Weights of a small transformer language model.
Size: 16 layers, 6 heads of 32, MLP 704 SwiGLU, vocabulary 2707.
Training: a variant of Adam for these matrices, 407M tokens, 6205 steps.
Each number is 500 + 50 x the weight over its row's rms, rounded and kept within 0 to 999. Layers, rows and columns count from 0. Numbers have three digits each. The size before them is the row's rms in percent of the matrix's.

# q: layer 3 attention query, 192x256, rms 0.088, rows 133-191, columns 128-191
# k: layer 3 attention key, 192x256, rms 0.0843, rows 133-191, columns 128-191
# v: layer 3 attention value, 192x256, rms 0.0781, rows 128-168, columns 128-191
# o: layer 3 attention output (transposed), 192x256, rms 0.0791, rows 128-168, columns 128-191
q133 099:478485461529463489459498525520536440500573472582560497456471504433471403450493496505555533440515459475557550476422492606524600499508483517330473446536462499505548555572513541493535502531397522
k133 092:467521395553445413526413534536457583422548487476549491487468559455525467547457643534506487566536575483475476475409559413451520553447496571586488558535441449476418526576519435489478487504463460
q134 103:450536383526589495531495521559523538517569480404489486487506474413431522543483475502451526484506446448484450495490407397477573576525561446362519532431588502588554486584418474479429503529510466
k134 095:414538440586560501505441508551436560405580444477530513477437508417474448486510565474439493530533566465469519486467543437474549529429502487469485475544476490528508574515503461463497507626517430
q135 109:463498458466645502567462510589568491487412452454511521438530443420446513489495468473509482469549575499473520464573503556439520465453536469419407540504502613529506448436456490476571528476516445
k135 112:477527509526526448490538520504456505450524392536491436472398538506523559444493561549516479466500511553549515482520505494449471419456597415519472578511503481517510517496490450496479544438523480
q136 103:521516516500522445486501427469462491413479476514549463509455531451493470488493523467488491565538478427516493560559502416516582536567540514545503505476471432544525544555555510520433505490442466
k136 101:455525462478501366473535433530530419418538467538489537422562615523399503572537561556480495515480523488462527498429521475520492491506548479493500485544539426556522452524513518451517495527464432
q137 112:487518457446525527449557416423418445455526459505515497512476564446538484488496548439454448594527541517523480509539483449586547533513544551452473477445517498485492554550433558614486500475548523
k137 099:545491482383558481473572548596430488516408523396498572486516513439438423590484556473514506596549573496472475399571563603480522515435584513503522381417458491545505454555533580587533540540448516
q138 101:480508515501489495554496466500584553551489475432508479385576475513518664532553482540525493434468478467545499420493417470443483536479568432435489531453567543585577436452412414461531540494500457
k138 093:409460498514420444534471510500478579496577419517489529420510525446501475497428530521476460450461513506499477486456559535499509439477475633599527499570522497467451546538509507477471562589400566
q139 110:474569497558589484456565431552519461472545508453518499525417605399492554503531554480545427535495394503583537551567478457483594476451605532485479551466426474498472477537561542469497503521511480
k139 089:471531579514429451509464488557521484494492517563523415383459462463504491520469549529553476506485522548484565476413571530402510491525507553622496477518517452502468459555574530558521561488420569
q140 113:529495477484510524473446474410530533512453442466509576431376612479391501558567464479526421534512507428548537484534473385528507406430502399520506501544486512558524470505463528469488556516468446
k140 101:435620502466514444548429434530495506568514445557482460492440508387462411500468380469532563447497446586444480465458461515528556412527548510502469418511501605506518475547483556431468562527487538
q141 111:472441565399470530416534574420484479554495517548510503517465526442563498393499469447557530542583556473534456516595551337548441509490519521453418435495553581501585573523486574533569519534533469
k141 102:485593445441560445443558507518495542553424537435504459625469444522524440458507431481569563560511524488472517464514476475545532490487620510434454435496502612512493509509530555450501492504617409
q142 108:509530512516521466492540502508441406475502441502483482505474453538509473553467664536539428606456530506520539438477559512448529477416564440484571476515490546504487476496539527492480502521465535
k142 099:553502616427461511510498535484494458496561534498485559420471516473512465560475541477526443506496493555495496469541584495436490520522461478551536525485506477524501461529503518510555554499394628
q143 101:501504489487530445483502517581525524565577546476472500470615465464516523538446397520503565460505436493490421516494395432503433508519464451481438583389550457497503498441522431497493563520580558
k143 100:441550499599568479468499446537515423392537518489560448531491528519533582492524515551435480584511506373495549581438530471444497487500535403483483504544433477528481539502455487479500476563475345
q144 097:468471515470506478428582464570545471524442563572390484524512500506483525512465405498580514529444478574532523521514531579370520464549442511507571521557456540492448421529537591516492499537489595
k144 097:437486467406566604533427495464482522480559480540455527569434509455486438504497524405530557495617518516548496497534484485508476486516537534447511474496473611416585487417499493660472490559522509
q145 100:514547574449400460547507506558548579557409510433434503419532457525496540529476438552571461485488476515456500527592572568422511499499457536651503517426487514455372428512542551507467476458475604
k145 099:503501589484549437467579547473540467467625546533447429424468458510473526454579496480506506497495533469575496475489457455494477532515489417493443409497613535489495635522489509543577611517429521
q146 090:473534424510565486495518513448552454521553534524564546473471519440492477493441452445513620455429560550525602523459472469509512566451461471449561542482429523517528570513502436499482512517491466
k146 087:537499402527470534582499503529507505522458440460483494554495495509507432552417528411510578535563501547437497431452563470430521461406441573497554533457498452481466409471494506481491425524537513
q147 096:521536534501469520527490468446482569541421530532463479530592483509601518497484512483473569557522491517454502465529529523573431524474505580571570577460543482348453460440491473496479460516607547
k147 095:445536575451573473410556523555521510568507534509463470475528434498496492516525513521463500453476473393494445530486411528568498496489513383437521390597550435547559473602576541521534509535485558
q148 097:450523496543619502506569569561573503449550515504503516479540499415443433474529522508520486517515482463500530465491422439474629526504531459389451499454474498580557511583483472430515485494402476
k148 097:538510398563510494558501547508523627458522436456525485519451474547514475480473447451468547541570547494480478501546555508408506504456440499468490572458449509481411453545494427496461493416500468
q149 102:559457565505424487514478459440420428506534495605465467581406538625552487498500533491455484505489524562487545586453549589562439507477483491571557534497487415441421509476501525572502463517496533
k149 101:541476587441579551445519494520485437487515487469466553424532500525510473527561541506462427490466477496510492508478415483596522555511492395413484439477582523531518546449480529523524492493481551
q150 095:533460543484505545492471517418429493565549548541498482606434564469546499449495483459475515467486406516574589493490558457522494492565417622510566527612485427454572489546533583487467475457462521
k150 090:507469505430553497493564544499596566476555531381441484389501520515588489458565389521430398504603565452463546480528441347511517602492554534524491525501499494488466460458521458508501514437471485
q151 096:381503424450575434454471462531496484498436416470522529564536468443529529521552491475484486488479441457520537519505395484547585586500516426430430449358512489589500594506502532494504509488567437
k151 088:479504477507439424464488568560488586474497463520479485473467556430453380512438585510545546528468571476504529514476557556430462469456599586559446473530483467542410532569554492496487519461472500
q152 100:546466553494434457510464532459453443454520495601527554522415590525457481443474514516490487470511490540498536577469606558495561491471458561624529475498477471442505521514555580507453441521382576
k152 086:536516555417512469493538503526561431560425549522467494520519422490567476488539420481500515524508481530461481517435492507545458504503466432455522452436550526532613517484499566543514511449477524
q153 107:532505573473476501447486472462443479427535583571489525534486577528501434443490472481497511457513516472475534596528570509570531516475441600586529499519531408432485526546541545566446464495436520
k153 110:527500521472496551461479510514572499536392579445428440561498453573611520462545483431550508541530486550508519544549421493575496556551467472466500480459545528457584476541574514529532465443585473
q154 104:425525448462498519500648481589544486456509592486506519501569488443538397504454576470478604539456525541417412502422514423596503477492540492464525448561480442508466465501516557488461530464512493
k154 102:490529495499552440528522394494459541515554548523555456526470563454512617597460502526525507541613552467516511417425547529443565578425436439421486507506489544512498505545434417465480464629527492
q155 101:503481536462453461482525488506507526474525619454522487597501521518541440497503533516514557447446513456495482586511523483627467515518525575563589470520509446501469536575614486622446511509488481
k155 129:546514486487555556443495488393510495532520550503483524586569566529512479498578534501508479535452456521580478459564429446521503525514477407442488546486565546507567418397497541495530476564540491
q156 084:453571433514530482513583484621507472466537551463500479586506487444484460504448620549550556513453521445489540520480473538487549497413592542534619514551431408494426496517588485447421483467477542
k156 091:495464512534516458470503480473478480481598483549462482464514553499532522516513595505512455529554520413546490494471536453386471533502405346515499561510505428540513526434453474437556529593408547
q157 108:504469522435477543405476518441467444519481424554495520518360604447432477375509479436485453586531542530475541509563581496570548438472508553519477450540477522504501545554539688502528446522486478
k157 118:501560531416547535505504598587495489622440482487459424548476415501514468421514487446517561522507477652475514504560522466548484484527580507464401411441549568525483473532578535472525548460457494
q158 096:450540513590460482490513534553456495508441502509573521492388466477483521501477530473535460570450528542437551584457604582513531529458519556527483405503422498498484581565586563549528414507532536
k158 105:548586529481487438556520514462453390569487509521467494510534506566473436608469577502485517493467562507496508454457577461536440525504537492448475546419612424566524468473469543507523385516508531
q159 107:480513534503486477403549511573421449513581517514538491559462523462486491450478514507509497584461472501495498515573544458560491480507594549519449465420551482505558591580629565552490503527519569
k159 107:478552539444530445444532562598506408555487539485474503474507535494533475532520536462467520653496539538435522531529563452543483571540546435487421464382515501554522457513532523464575461507501443
v128 079:503521525477503542459599469410505623548448530483469603472511505508486540466500463524611458520498514460567405466510531470505456528507525447530448421440527504490501595481394537419504613549579613
o128 080:574453430522554437445476478536532509481471510436499520476569402542523509546503455424415505469556454468499477438547456505444473501478466421518477490425542450501487483494634485504552395487515479
v129 091:486460523552440390493405500560436461462485474540558452476442462499498420529462486463442547513482493545361532515454484531543527435453448526480597537540427481481484479595552441559528459399485513
o129 095:470531567413476505502505526479457449492567561480520498581440532494488467443512556542577503508443545488538535595476549504537556485541526632513539480573446532457450489525497544560416589539451461
v130 077:525419602501537388541524463473446539592532493552435622537452524514507564551478489515512498417520450518447413519486508543538472481450524519484537470463485517523514440530424532483560525484572547
o130 077:500508476399470458431393466567568448484485569433537480581558445489446497424445511390505485489539490476515429482557440508410484456513466544553575542458512516548519481569552483552405438551394486
v131 094:429468508508470582497428492495464517479591554514554441506412452421455471425461439565564512506558524470511405450529533514433529427494507465558550490592513437450545607593556500524449540529445617
o131 099:510410344590489437478544532522445540469524526543487466532527464476600452536481531502472604489473419504519525579436538524588569567525494546524431457444367463408420523456618548528510472374503520
v132 090:511435534473532475477537501535482593461573506512467436553382543498499404426515452452498590470530594555574474528556551474484465417521470426515564588450466374470553444510489466508512482517435525
o132 089:513410500371564533498448466485393543471445527476472500451606449466546532509513568561511571522503547570482526589504479542519447499505459551506409434432392551482459550487524535490492467457559490
v133 094:392519532489440494509467482493440559485493548490474493365479489492465530470477427408472508465578491422530621449517477494510483507536520472512539486398511509494538548546451554438473512466591531
o133 093:519522422579488514388492414559544490534483549451482517581438524489579482519565539391537520489439378490473499538496498504553530475498507502526472538499518462546473498472560520533549482564548442
v134 096:538454549485480432451567497519625517540494464481523373486486506501529597433438488570487518507555577428513431516497485502463485534460499510482398547546500531509463548551521488480516526451497464
o134 097:534438498543565448627439525543474528475565550480482471402517479467364445558486514572456561502565508632479523568431491529403522518505455436460518459441510501539445514515441515415476516443557519
v135 076:499556534504499509467612468553602548423430500556544432475446520502443559431568437468491484506499517433546482533565520480509475463519558433506583552518487600473490494602516488472505513447540567
o135 076:558504476480535544520533536475421549507527520507410545466621560587464506503531436502477504397512549590494562470526515490465538606474452473416476516454572434532511494468487498468585503573627422
v136 084:499526456514476462490452552524512401491503520413599466536451504493450382456471493369408479522524441410518546518462412471531520534448510531512539496476470555480546418471504508495566429439524584
o136 082:489461481483445552472476489521443502527468553598484452504444514541541491503547559537544592562456515536509496482382576583542540503504519549511439487501496453514503555557417544577522529537580511
v137 084:534564500494452606451569441436493555468554540514432545598559536496471536490542522419497539543474500537579397482503475478526480540504478458536477531461486511426504574421493481469452501548459544
o137 088:522422440521462487517518429515484531475464527513476508412525445489523504486518474471469551447552487456461492525500474621526510470476498465484415451437522479446529566444550497479600468469586528
v138 091:485466486512463439466503491555446489380461492515490447577411541536548489501521533509597483500615603440574527483516527429468463433491477425427633548519538449437595554475483431491518438443496481
o138 096:511515635498541567417494627407471473557536471438478513422503562509561559489489510468460521501428532554479500447502591472499438536480516526453352531460487521485550449478450531410465526575539440
v139 105:419608433536580573548425509513549484403560452469550506474486561482558516577478486538520363537520489472574572388624429387447535508487557464420538436514542469494505548392406490462459494516486509
o139 080:499495523530530507473532490493482468508528492526517481462524578469510544543539531485491464632541421481457500454509557421526545518502524459483432538516440517545526469507508549483552469509506496
v140 087:681492570465466461540462485495496475524525472531410547612513529498494464571491505545596541510500467533574497529531631507515455528500483459535567571443496478592417424526484480481578408555500592
o140 082:489508497357561507414467514471479522497490477462591514556549445479464520489544564428476430386543540514479419404550478488462478507517416474466521573490544498475511481521484441459428512586435407
v141 089:451524534584515432450473503552561536458482492513551410420391482540508454491452436583401500522541539515489435458436472476445524457511489418480483571506508407390545475584579498479441552504418516
o141 091:426500501553528516589497564507500507452629451477477514414551480511442455519494558561467564570469479486388531593416570494440570466454547474458473510578488579511379548487423577468525539454579502
v142 092:524528490529523566548482536445568475515502460427557452577475503539565477551482565418627422570543537433602532479577450465450493556467541483430539467490558530530545568404393503434519444502531464
o142 091:483513497537506532512467580496498513502504467500493470428528542527499583534554555543419475578521473543476470346404553535446482530478523407419435501443521509526548511558344455414530515530576464
v143 080:570553423536521496489495479537549373489474487432461567567520504536471459545572577461442494475488447510472483547503428457568452549476496534455549496525440559520477415555555520515481482531496370
o143 081:512499583432521620498499501393474577575460476572451504454495505474436526494518461522492516546502615480496479485512511515395465455480436465466522521508528527522510483514327517497557568549446537
v144 093:447489528479453448543505483500477551502473473497569584449413499435468533481394473500513485466496499516434507483499494485491517487444522572536574415555487455509510634517474439539447611489438629
o144 087:523451441572528392480519461572477455486537561481494481582524496497537467514511506505495527502494425463553511535523508487529555540534547557525518477487386433470461467516704493605489463476472522
v145 092:472493537470539604437568460406501604528482527530428493551476513514490519439491446497535498551588546457643405510550480484488505537494512404501536511511513518500576584527423516450468609563501503
o145 093:516438372610553470537512530566506539490504501476468510472606416510509554557522486472430525467507427525444498490493506591445499515495491446485425502394482473465469490490543464483498429455586514
v146 083:496513461476520555572493551549547558495442545483496493541525534537540490461451462420511495548580513470499571524623476425557495515472539460487436501462490517498549614481448475524505468541498544
o146 084:489499536493376448545483443558452426438525570521498491567469555609523507473588636487490510474504405447478496532408525564501523481527569561494508500444487433494556509514575493496501509506627518
v147 093:416463534479589486576515484528549538460499485551503414543401496487456490518531499662567459538493621563486462514511550503476467405482421406444514463615500536543497542475436491537547561477525382
o147 095:521515584517577510483553564520490502526537505417519501444646441450483538517401472470520485509451480523450534484516496459495425524548493484571501524475460555479484428571584523528403460473471527
v148 084:561477491444516551474680500487478453516470460434367579476489554487495491514550521438483467430570469568550456500474504473537479533527538519439510486417514521460527450450526521499443572499442484
o148 087:557472513418526537434455420426511544452456531534466562439561477486470514484481426495471491457552536478526484487622413512455377470443410452501501476470482541587526508415552471489573464456523511
v149 086:455511422559461462563387467500523404479606522503524463499481507515505387599487516539469566509451483612421614522483545584479533490489410522554532568485451485513559380505490457526493389434540481
o149 090:436550577400489502447514485503449430512489529532577499511441519501547485457525540558608526550466596488538545495521534498574489535560515554537501483550481609474494531544463556558445538527443470
v150 086:532520482493529385529379583457556354482536518530466532469559535531488461595499607515506464450390476552484556483470548533474533456497462568496517511477470455567469408423519465488543422524420487
o150 089:481577576478456556468452513455566474482471466508613527568465496469546507499503526457524514545485600490544446448490539398540515459503533484513569561566591445461590524518454479452470517565398544
v151 078:447551456518486559487574524429539488563423490424521445444477505520526504427562493427514500442480460453489452553430451468528437561538533527457421536468504549485380419434482501418491519551538500
o151 081:635536491450583583453450509470476534483461464517455503349547471509508538519547439509493521525578531521545463569557458513433446546524433450434435512447512533554512529507498538508600473486532496
v152 102:532459522476510425525474508548515520504480457532441395394359510484395495494472432555551494458561470537559488550429507506518480447430492486487545519458484518615508431511471518493579490467447523
o152 093:551524490424500520429421532495502484476520563477528521556614436458534520470547545485457545492478545544523484501505482529481524485559409541563510537485519469499500570502547478559475500509507488
v153 084:534527458515545468549416530536571463535449475460481526544543507563591516624561550444464518529509449533478586498548483510565502556526495477515524553506467501543393461491499492518543455524596423
o153 091:440559632401489553505507471488483486511511460504493503514445589530399502461512553546550374502508544483482494468523478453436437486468508476467594538552551567568507476554370470468459556570453469
v154 083:510461444540548584495525545429434489480503468503458458499526564506512456560520585562587470461445486552533496461523509441486483456510515428438538483461549471521553488351354524464540472501446482
o154 094:544537560454511541422476521427556459523449444462551494471568439418569585441448458434473460556547550492488438425577500468496425478476457444529430543477518536537610484537494505484556454495498474
v155 092:495493427508512516449535535559410501432498470498450614501483511480448493452618507483396471508504498497473487552544460485510449449458506443462529522482468485471473400558628545511497439624452412
o155 096:530441619428439636455491443415482554546432493576446570443508585499469518461428477471515478509524575487548502483533483488478443469443450538495533504483509549501511529473408585482553457472494526
v156 080:535536413582503472516535524483567426409490493454535460528508510544502478538565606556487429530404476544517588526485497490502492483548482500403513599509538545473486391415436484470480380510484423
o156 089:520600640435514610494497542429501472502533403511531542401545521503499550447505499515518516579508563511489483451545586424468421484527495455455470524517535535510548515511355544412570541529531496
v157 096:459484526417518524527534551551526510529538457464518467461448469482526553479471426615465444506570481465507498491653456491458508430484579530541492460584533523526428542529517479524519572567454489
o157 088:561411514516486457494498444474454498428483557551513476505493558470504466531453554526519483484530414529564529586467485424504509573514457521500550487458376436460516480441624516572437458395448546
v158 085:485490447531488549575513516496369476513484484544456617487601558485524583555545519484520548493507458532440525555491572510514452517530497502417531429513498437488514476439448542503505547536503558
o158 094:526474565379491504381466494452506492526444452480469489556481541458537550411461468397532382462537515463568388486655481451515431483477478555491519521514455557530515454551553593529527452538445465
v159 087:498506442538449450561441546443522440483542514471513417468501497523544459495443474479541514472432446624511551423449532506525518498494455575481448432460525588453590546400399455464433530414484617
o159 090:504543453506491407442503458565539379446527558453589476500498455504580491458518501521512579535450428444528455553542532494613554458604502516524480489538493427539543527493647467558529523515534541
q160 088:489470489538495462583461487499535600567521459560498575524596455545468568534538511422509502480447527544479444398493521503494475483479507408489450568554480515527505393543508528500460475416443569
k160 087:486565542459509563437635497468495487514451491389489481502501484476464441504452501518474546468553502492433541499432439470562561513446487476473450511515471472533434525455498464515552524457432472
q161 089:492529510522523477539577525480483536358540526575489516488491357518526501457538485481517470423577486506418435535483443432463522525540579593478477487544482537392473515405617467452449417528445472
k161 094:528427489558543539585461507515504473526559442531429394470495445535579574466520500413379541530532439573544421417569572529411503475554538458440509560484496525460573512498505521521480518647468554
q162 087:569447460532525476481483562403441526520471510514544452421495530523560577518510542597427472504477468571486563506460505401603552491503558455504419470459473441587457539467479462583530510457445550
k162 085:416512475491545470511461432541496477448531488559501381480481579514441508416548498557471527562491488539564569404541478460526508515553526532542485478497476540417602504583480535575469420449513543
q163 097:577592557419487445522480448510533580436492549472537547634546518460406421514503490497400492476506459440423518592441502510533553498502475458526497419588547554475491479557517526476510573557524418
k163 096:558476450463483462472486543427542540468371533486497434560511494514499565604425477568578447494514563490435442538381511501547526463443456549500530536551439500561482474514487454553481497364540468
q164 094:569505343498440581523549520445522454558447523503508538584560517547490512478514520525454570438520449536490456469475567505532464480532385417533538537509438466524401560497490551500487582531496549
k164 086:457564478451426468425453577510574538513518483473363442569488429508531561483479444508427554457510554488503490558478449416489539535497454592508442484493549548442439548506492488500521516445544554
q165 103:581512414519420447544465607460562601532446565526440522565574564487560479448501407476450518536508546576465509567438590522538506428575459475535465511529471504437424560546488610492467546524520512
k165 110:519465504434495532435569496457419531538433489463468474552524424583498487590510508462554436472507477510339511439421440476514550462479524470430439477500575562474448429385426493453481484551503582
q166 108:519518550547528533455491445491530487508487504522447533500562537425512546550468516506537449575503586449546488496457510547479488557463587432435446501574454531521505482501473463483619416538444408
k166 110:466509407535507460553460470505538569438531475433549496506384620485537445497476503514476493489475509543495531495501486451430450501484457592530494556569438471460503473486508410375455418542463477
q167 114:401502459548575576489485485575474528472542455431589511436499428469427479469504549477506527515525510437415519459544446483483544495426574501427466454437513501434537495500526365466521465503564460
k167 111:472529414560465448523501442532560420514539542505501513473437580471535496460438517535484574531462506553578491555489570546490450512522487540559556563502438486621529555625527557530481438459487475
q168 110:472492442491516458520518511550544535413524427475528516452464360490439495432467466461437596455573464517407481543501454521469520444479531568449504470437483528510447488452518384460496535459527481
k168 098:545564468557454535622553510457525384597468488489452561479483413392573482514450507449552579533465521567518480504567542543543458521485494591466519558461538531532434523490549552552549559397493562
q169 098:477446483479467407566492587485526546521506470549509406500528462540443365441509523534555569423569447600509537499482478576498517467508585560530545476410515565532503570525485497457435526525492591
k169 086:588500542411538515506611530472599489533447463546490415474485505540554467463548567520566498543490404490490476494566485520426441611536600524477498448457540549500511451497483582518527555468434526
q170 119:450604501516549560463461500462486416462539507460530556547531518451433553557478496473534500525559539554510534510494549469374531534532474475532548451508468483465572539606518549494422521509527445
k170 117:450524463533499454468451519501449511599416494417554516452459591538566554554483472488474480469587510526476437388475494488456442459392592420525456535468432477502540511459516458462394450482454539
q171 122:438541512561524523551512407561515521541561417502438454424455615428459575566521515512509457552534422485476598485499457476484627560503455443494556551489496548520558391541442564479450484500444551
k171 105:405511479550455456415456458571557527431595597504543517475578604466453530552524491498436520563504556419491461608485464474502510463494455560552492509576414424514563538599410444424493479492544466
q172 111:504444448444523591426489479467418488443491466436568561601517574487512548517546522422490379561515516476478472474572577454432503561508490488486468438421496487410516471422533460551560435468553451
k172 102:506579439593513381509456533471534443551501507501453525522540547458480467559486484462422513472530480459472523492409522511479433576509563529500520447490422416630546522479495557499520493461501448
q173 091:485532433526553483422501573505505482443471529423565458471452447490530509432480439487447497453526535451518430490568477523569401480452572595486487476394471527462545550514624456571560508517608419
k173 096:573571498451607534554552545512502488606449490452447457540397440499482395524456492514478500456494491514446450538459487495491497535494480449424515488515508544544488548482549553506562499470496471
q174 094:523532467539471437527520597562520565490509514503505528460484438523606509454443503526462559525586519484576528437471536472439465519471557487511443511440499469506503527501488492550481485412606475
k174 092:469539488453471552459580539506539453499553527621570499509525472404550505421505476461470493493511500417518480532424459506518496521521513461567409412451451560538571600490491417565553562556456502
q175 110:463491422508539587518524491461414456479481497473570451569507527460439433472528526461508482466500503491431495541477482564540529482483499511463497441529443569495540561536566552492515480516425434
k175 114:535486425528546536540593461501542432622472473362439472506441495590486453547494575620567468399494452530455455392464531509394495507488590505435552506485544426561467403526433536460487471430454486
q176 086:545588476508532550570474449534369418526525500528551442418494443485484491587552495499500485505477468567411525445447474539467547554532430563535446492486469578537402502415513524463596510423505511
k176 082:497534493439491435491542510497499511495443450537567466524539502541612452498412441484491548444585482521474464490414429428567535527524500528464505501474450443566372387433555522462540503447448505
q177 096:502527529488497466527503458444601597481501492494456513516535577489449441502516492475466478549535482532514558530527574578489446469527554535566541552486474553428578560592468559522421493547425489
k177 080:488485509448576525586516530411503525542491471458518566530480455484492484567551538605484408553519567524440396458474573413627470420435468403482533475416478604543521473516364477513560497467520502
q178 098:543469444404506449480417502481510457458474546466507477513582445480517444469454380507469575511559500530431541515428465512533529587583401486500467469517474478534459476496471527603544502465459474
k178 085:506567508478464456495483530485482446511493413532514512434455472501533630425504381410560482503454481485513480572506480504474531523469540470538397560538523508495493580474530471484458589491439486
q179 094:467575564468574465475592401557590421522510471541390470432542450498433486531485478479532515390494414532505504374515482507457410464407555439489632525432451537555479494494505431436577532555397524
k179 087:515403379551568451527471457516511577490503498484542396490484540540515432485458513539457498489589463507523534475439553450559545482504439470450554569526485500604424469451478425546493429531423515
q180 098:438511576519473535531431468499514500521520563506496475552511417481375471484515505474563520492492487475413512517535532586429521460535464525551485507488621528427578568497419554458521561514607514
k180 102:562538427511499476459558472447484569527478511414516535533588433509498435553545565509487493539525529464388441468553454465541584495461456485437551456458535481469416410417524531416523567484515539
q181 104:456441565505541468434446424578505538491522431441489479454437449475369433489477512463517430528543410492419492488636492509494544538466555414439453455484603529424513426482491478557532490557494575
k181 088:547419456427545450503546466482424534557507480452570572560522483469443483532477549477423423516560462529534543509437546541526546475497542581479554530478526522552430444490506444601558442517511500
q182 105:522473490514446458474523562481419479489528479486510503546439596509546481530460504507462408493498421478549497543492480459605570542471431538534497476384536519499469489419565489517467433410470588
k182 091:525559528533406444407422496545559442494498560588505497526501456487442523438443453589366525471448608430527516482462510479522476487453433523596539478490428412541543603567559475554497455518392479
q183 098:473551537596460474460561466541530460535444480524477459478543436521526534523446534464469524551410528448477511443580478611505435578466496554495534482559506474519523457519553467498542512518454514
k183 098:467531452547497580523483474496489523453567528463470528522488522427502445581471465536540564438473572484489441473500464447464492386544451595514536545568535455506512521554453472416499537476539514
q184 091:500540514543534462427483487566593560585453481451545559426534440460548571531414493475482527558480513463483511492479471574518442523439549507396458548515479506519460480522508442481492503539510487
k184 098:458530465564420633529433507539474525461557507527525596470496557418493459473441458472502523539393578506528472530556550495539495400522428647559500544541487458454470522587479456482498467485556528
q185 101:493469519530519507503473471540558574512495400498559561407528460455530578501497477482394508482543548446491480438477532544503446427475506447485411474473504462563518444498430461492582499531538496
k185 109:546512433513480537597512482463477547355628521563527535524487554426468435509461527606549553525377563442536520499496571519466539456546455620559474569608501492538463537534472531562515436492514486
q186 099:490520412494484514552527515495458491409502615467432548566482611448482398480477531556588542521478509544461542535509459513501608510425449539482675471511467557486475573487473451526423481458511546
k186 098:499486536513438449437511496509601464583414526440565539453623591547509563600483540572502453562496453497488421481465437487495436565473464492592480491422476453546530455542517533413535512546458518
q187 104:509449567463440501516514518491467464526471523573452421581474573513533404494505532573512490468475509482512483557480527472625498482581423522550578541547512494487425548476522557518476482557484528
k187 132:556391521406546484437516538396525489466460513480507496540510476587555507478577468513508423457534472540527546501485413464501556588516525547432532481492569514470457457417547549562554518463489448
q188 094:450503529449518486542536412486424485521495540526456485599533547507386398492490470510533485529439518563445531543469540527465591527554462501534544471552483537484450515499510564441542474492455540
k188 097:459464471548496479522432473521535558587516508483398445488562524547521574524506423471515473511515452564484573512535527471507499475592643520479510455429497512480507428515559534507488534530517562
q189 116:489464441474490527554539553458521533484553556467473542497519510509585586524557545492605422521496514578508514478548489528451502478485520447521504562493463529519526487535466525497498460472443559
k189 120:475548543544468427470506523469576487460455529567578495495540594500495594546510607561496447551477508450482446430537486503426485557446535522546477498580492468543542449526482582473537423439440462
q190 101:575480373472507598464467531452405486480525461436540608533490531509625565443555579480531449526485453474512454479562505456516501522460480527483482455436448464416536482366569496493510499387470460
k190 101:554572480517421507468499473464500452534476453552419486567529484484482486505532564536525518476525463463477453484503539557517445612468536445505502427506490381556492490468462545545560452413408455
q191 093:491413541401518441538474462560433512547494437538509349528498615496399377498539486476556495498533397524493531547393448477538558473608482425513505541572500513574485438600473617465556470607487555
k191 095:533446446523569448424522395495545484552506504459439404488513493545461414392484522603498476528448496532541584572423495507379524448532508519421471445520500543515446456486513611404397495478515450
v160 063:492494530516518551527451495491578543502493477456519573549546557428485507478503401516493473562496586548512518373548496451528458473452536477544434535466459489443577514486461492528476517544542572
o160 071:438434535489481369507563521577469480476486577570485357590426520615488527505465615577495497494456479498505506536483435594552560515552484526494584520465541467524511487535585540519517483465534575
v161 085:490537500443448363418476513540427506446473513416523449522552539509499491452434573452471551537510500460521549512475469454542473494528558494550417555454495519455488540558509438450455336477545567
o161 087:419536434602487480428566506555499488537551468579469508609473478552578438508559570510513472514502455492472465559520496578511552536478565558518555602546473571528518551478527492524540542517494472
v162 102:475505491554455488530396454521542512510603524542525514506497487454437477557438462485535615524475515458491496522571482495450462409501496577571524541469523528534565527515393503464490360458546608
o162 102:488503556482449443522531649496456473464527502529494434554475609442495446497461542542480518494538471480513475562471495406634563512546460527497598527527461522517488485532527609508510532537477492
v163 082:501512542507462406509447519553389492538531505504560493544563537432400459573417462475463550500430473488490583530550426489552476476426479517543455535454519450587462606543505474513573409480465512
o163 090:468503536460443524498546501538522464538479542520460453596455575503439423504491512564585565445489567513482563564503495584555561514518528517514601550588514570531535507551527525511492483533435495
v164 083:445400577480479464504465588543442534432461457535421558409465543488464589467508476492430456510621504408487462514466540514515532622459521467553497524525488514471495561521530474499536452595476500
o164 090:657481542497511538541495393490487506632482488480477509556581453530449527540508535466526534476480463533465469545522513496360438447495466473504529463495525419481406491470448542429525456454434512
v165 094:492566525534598541541619475492577457592494529451518485557509526468429495612486574501520448480451447441450547494453522502482503568481551489411437481402526546545491497479415538518553409462449491
o165 083:480531668458531494497457448525560511509493506550541524450475608495436522586511460485528461534439454486469525446499505526417576495505495504515500489601525475545520471500403531504479523559493477
v166 079:508492450545507425422506490452547464494550502526493602483530505525490502618440524499545498488507535370549441480491543515489491495486490465529472555533490550516597485471495549458440389450404513
o166 080:504476497562557496584523435575488532549519490496533522459468490469460456535553483440416432543515422510530546536437569428450523510432487540552553502497539443517414452427492492534552510497499490
v167 072:582586436581505468469532455430481464540499587490478491537558474562525538479523537578559527499452445425531547463494495467422536529601531476459459484446498522481593493494502541457471517487380529
o167 076:488557471546562469471492510461569498449488495503579503378452505506523546511560407463392465621465528423518470489496491458540538512400530532450489560542526478506509543484376420524481544514560486
v168 087:533527535544505507603396485483482513576568498578437530483471504484514503561521469495490484521469443547443485449559520510529500527543516533483565500452513501528517481557570542566558537459483560
o168 091:521464634411529500499526527487550484480455543448541403440489561514448538437458447544473518555433630451472423513455461426532492388563441444442520465538460442529519544569420555433459506516584482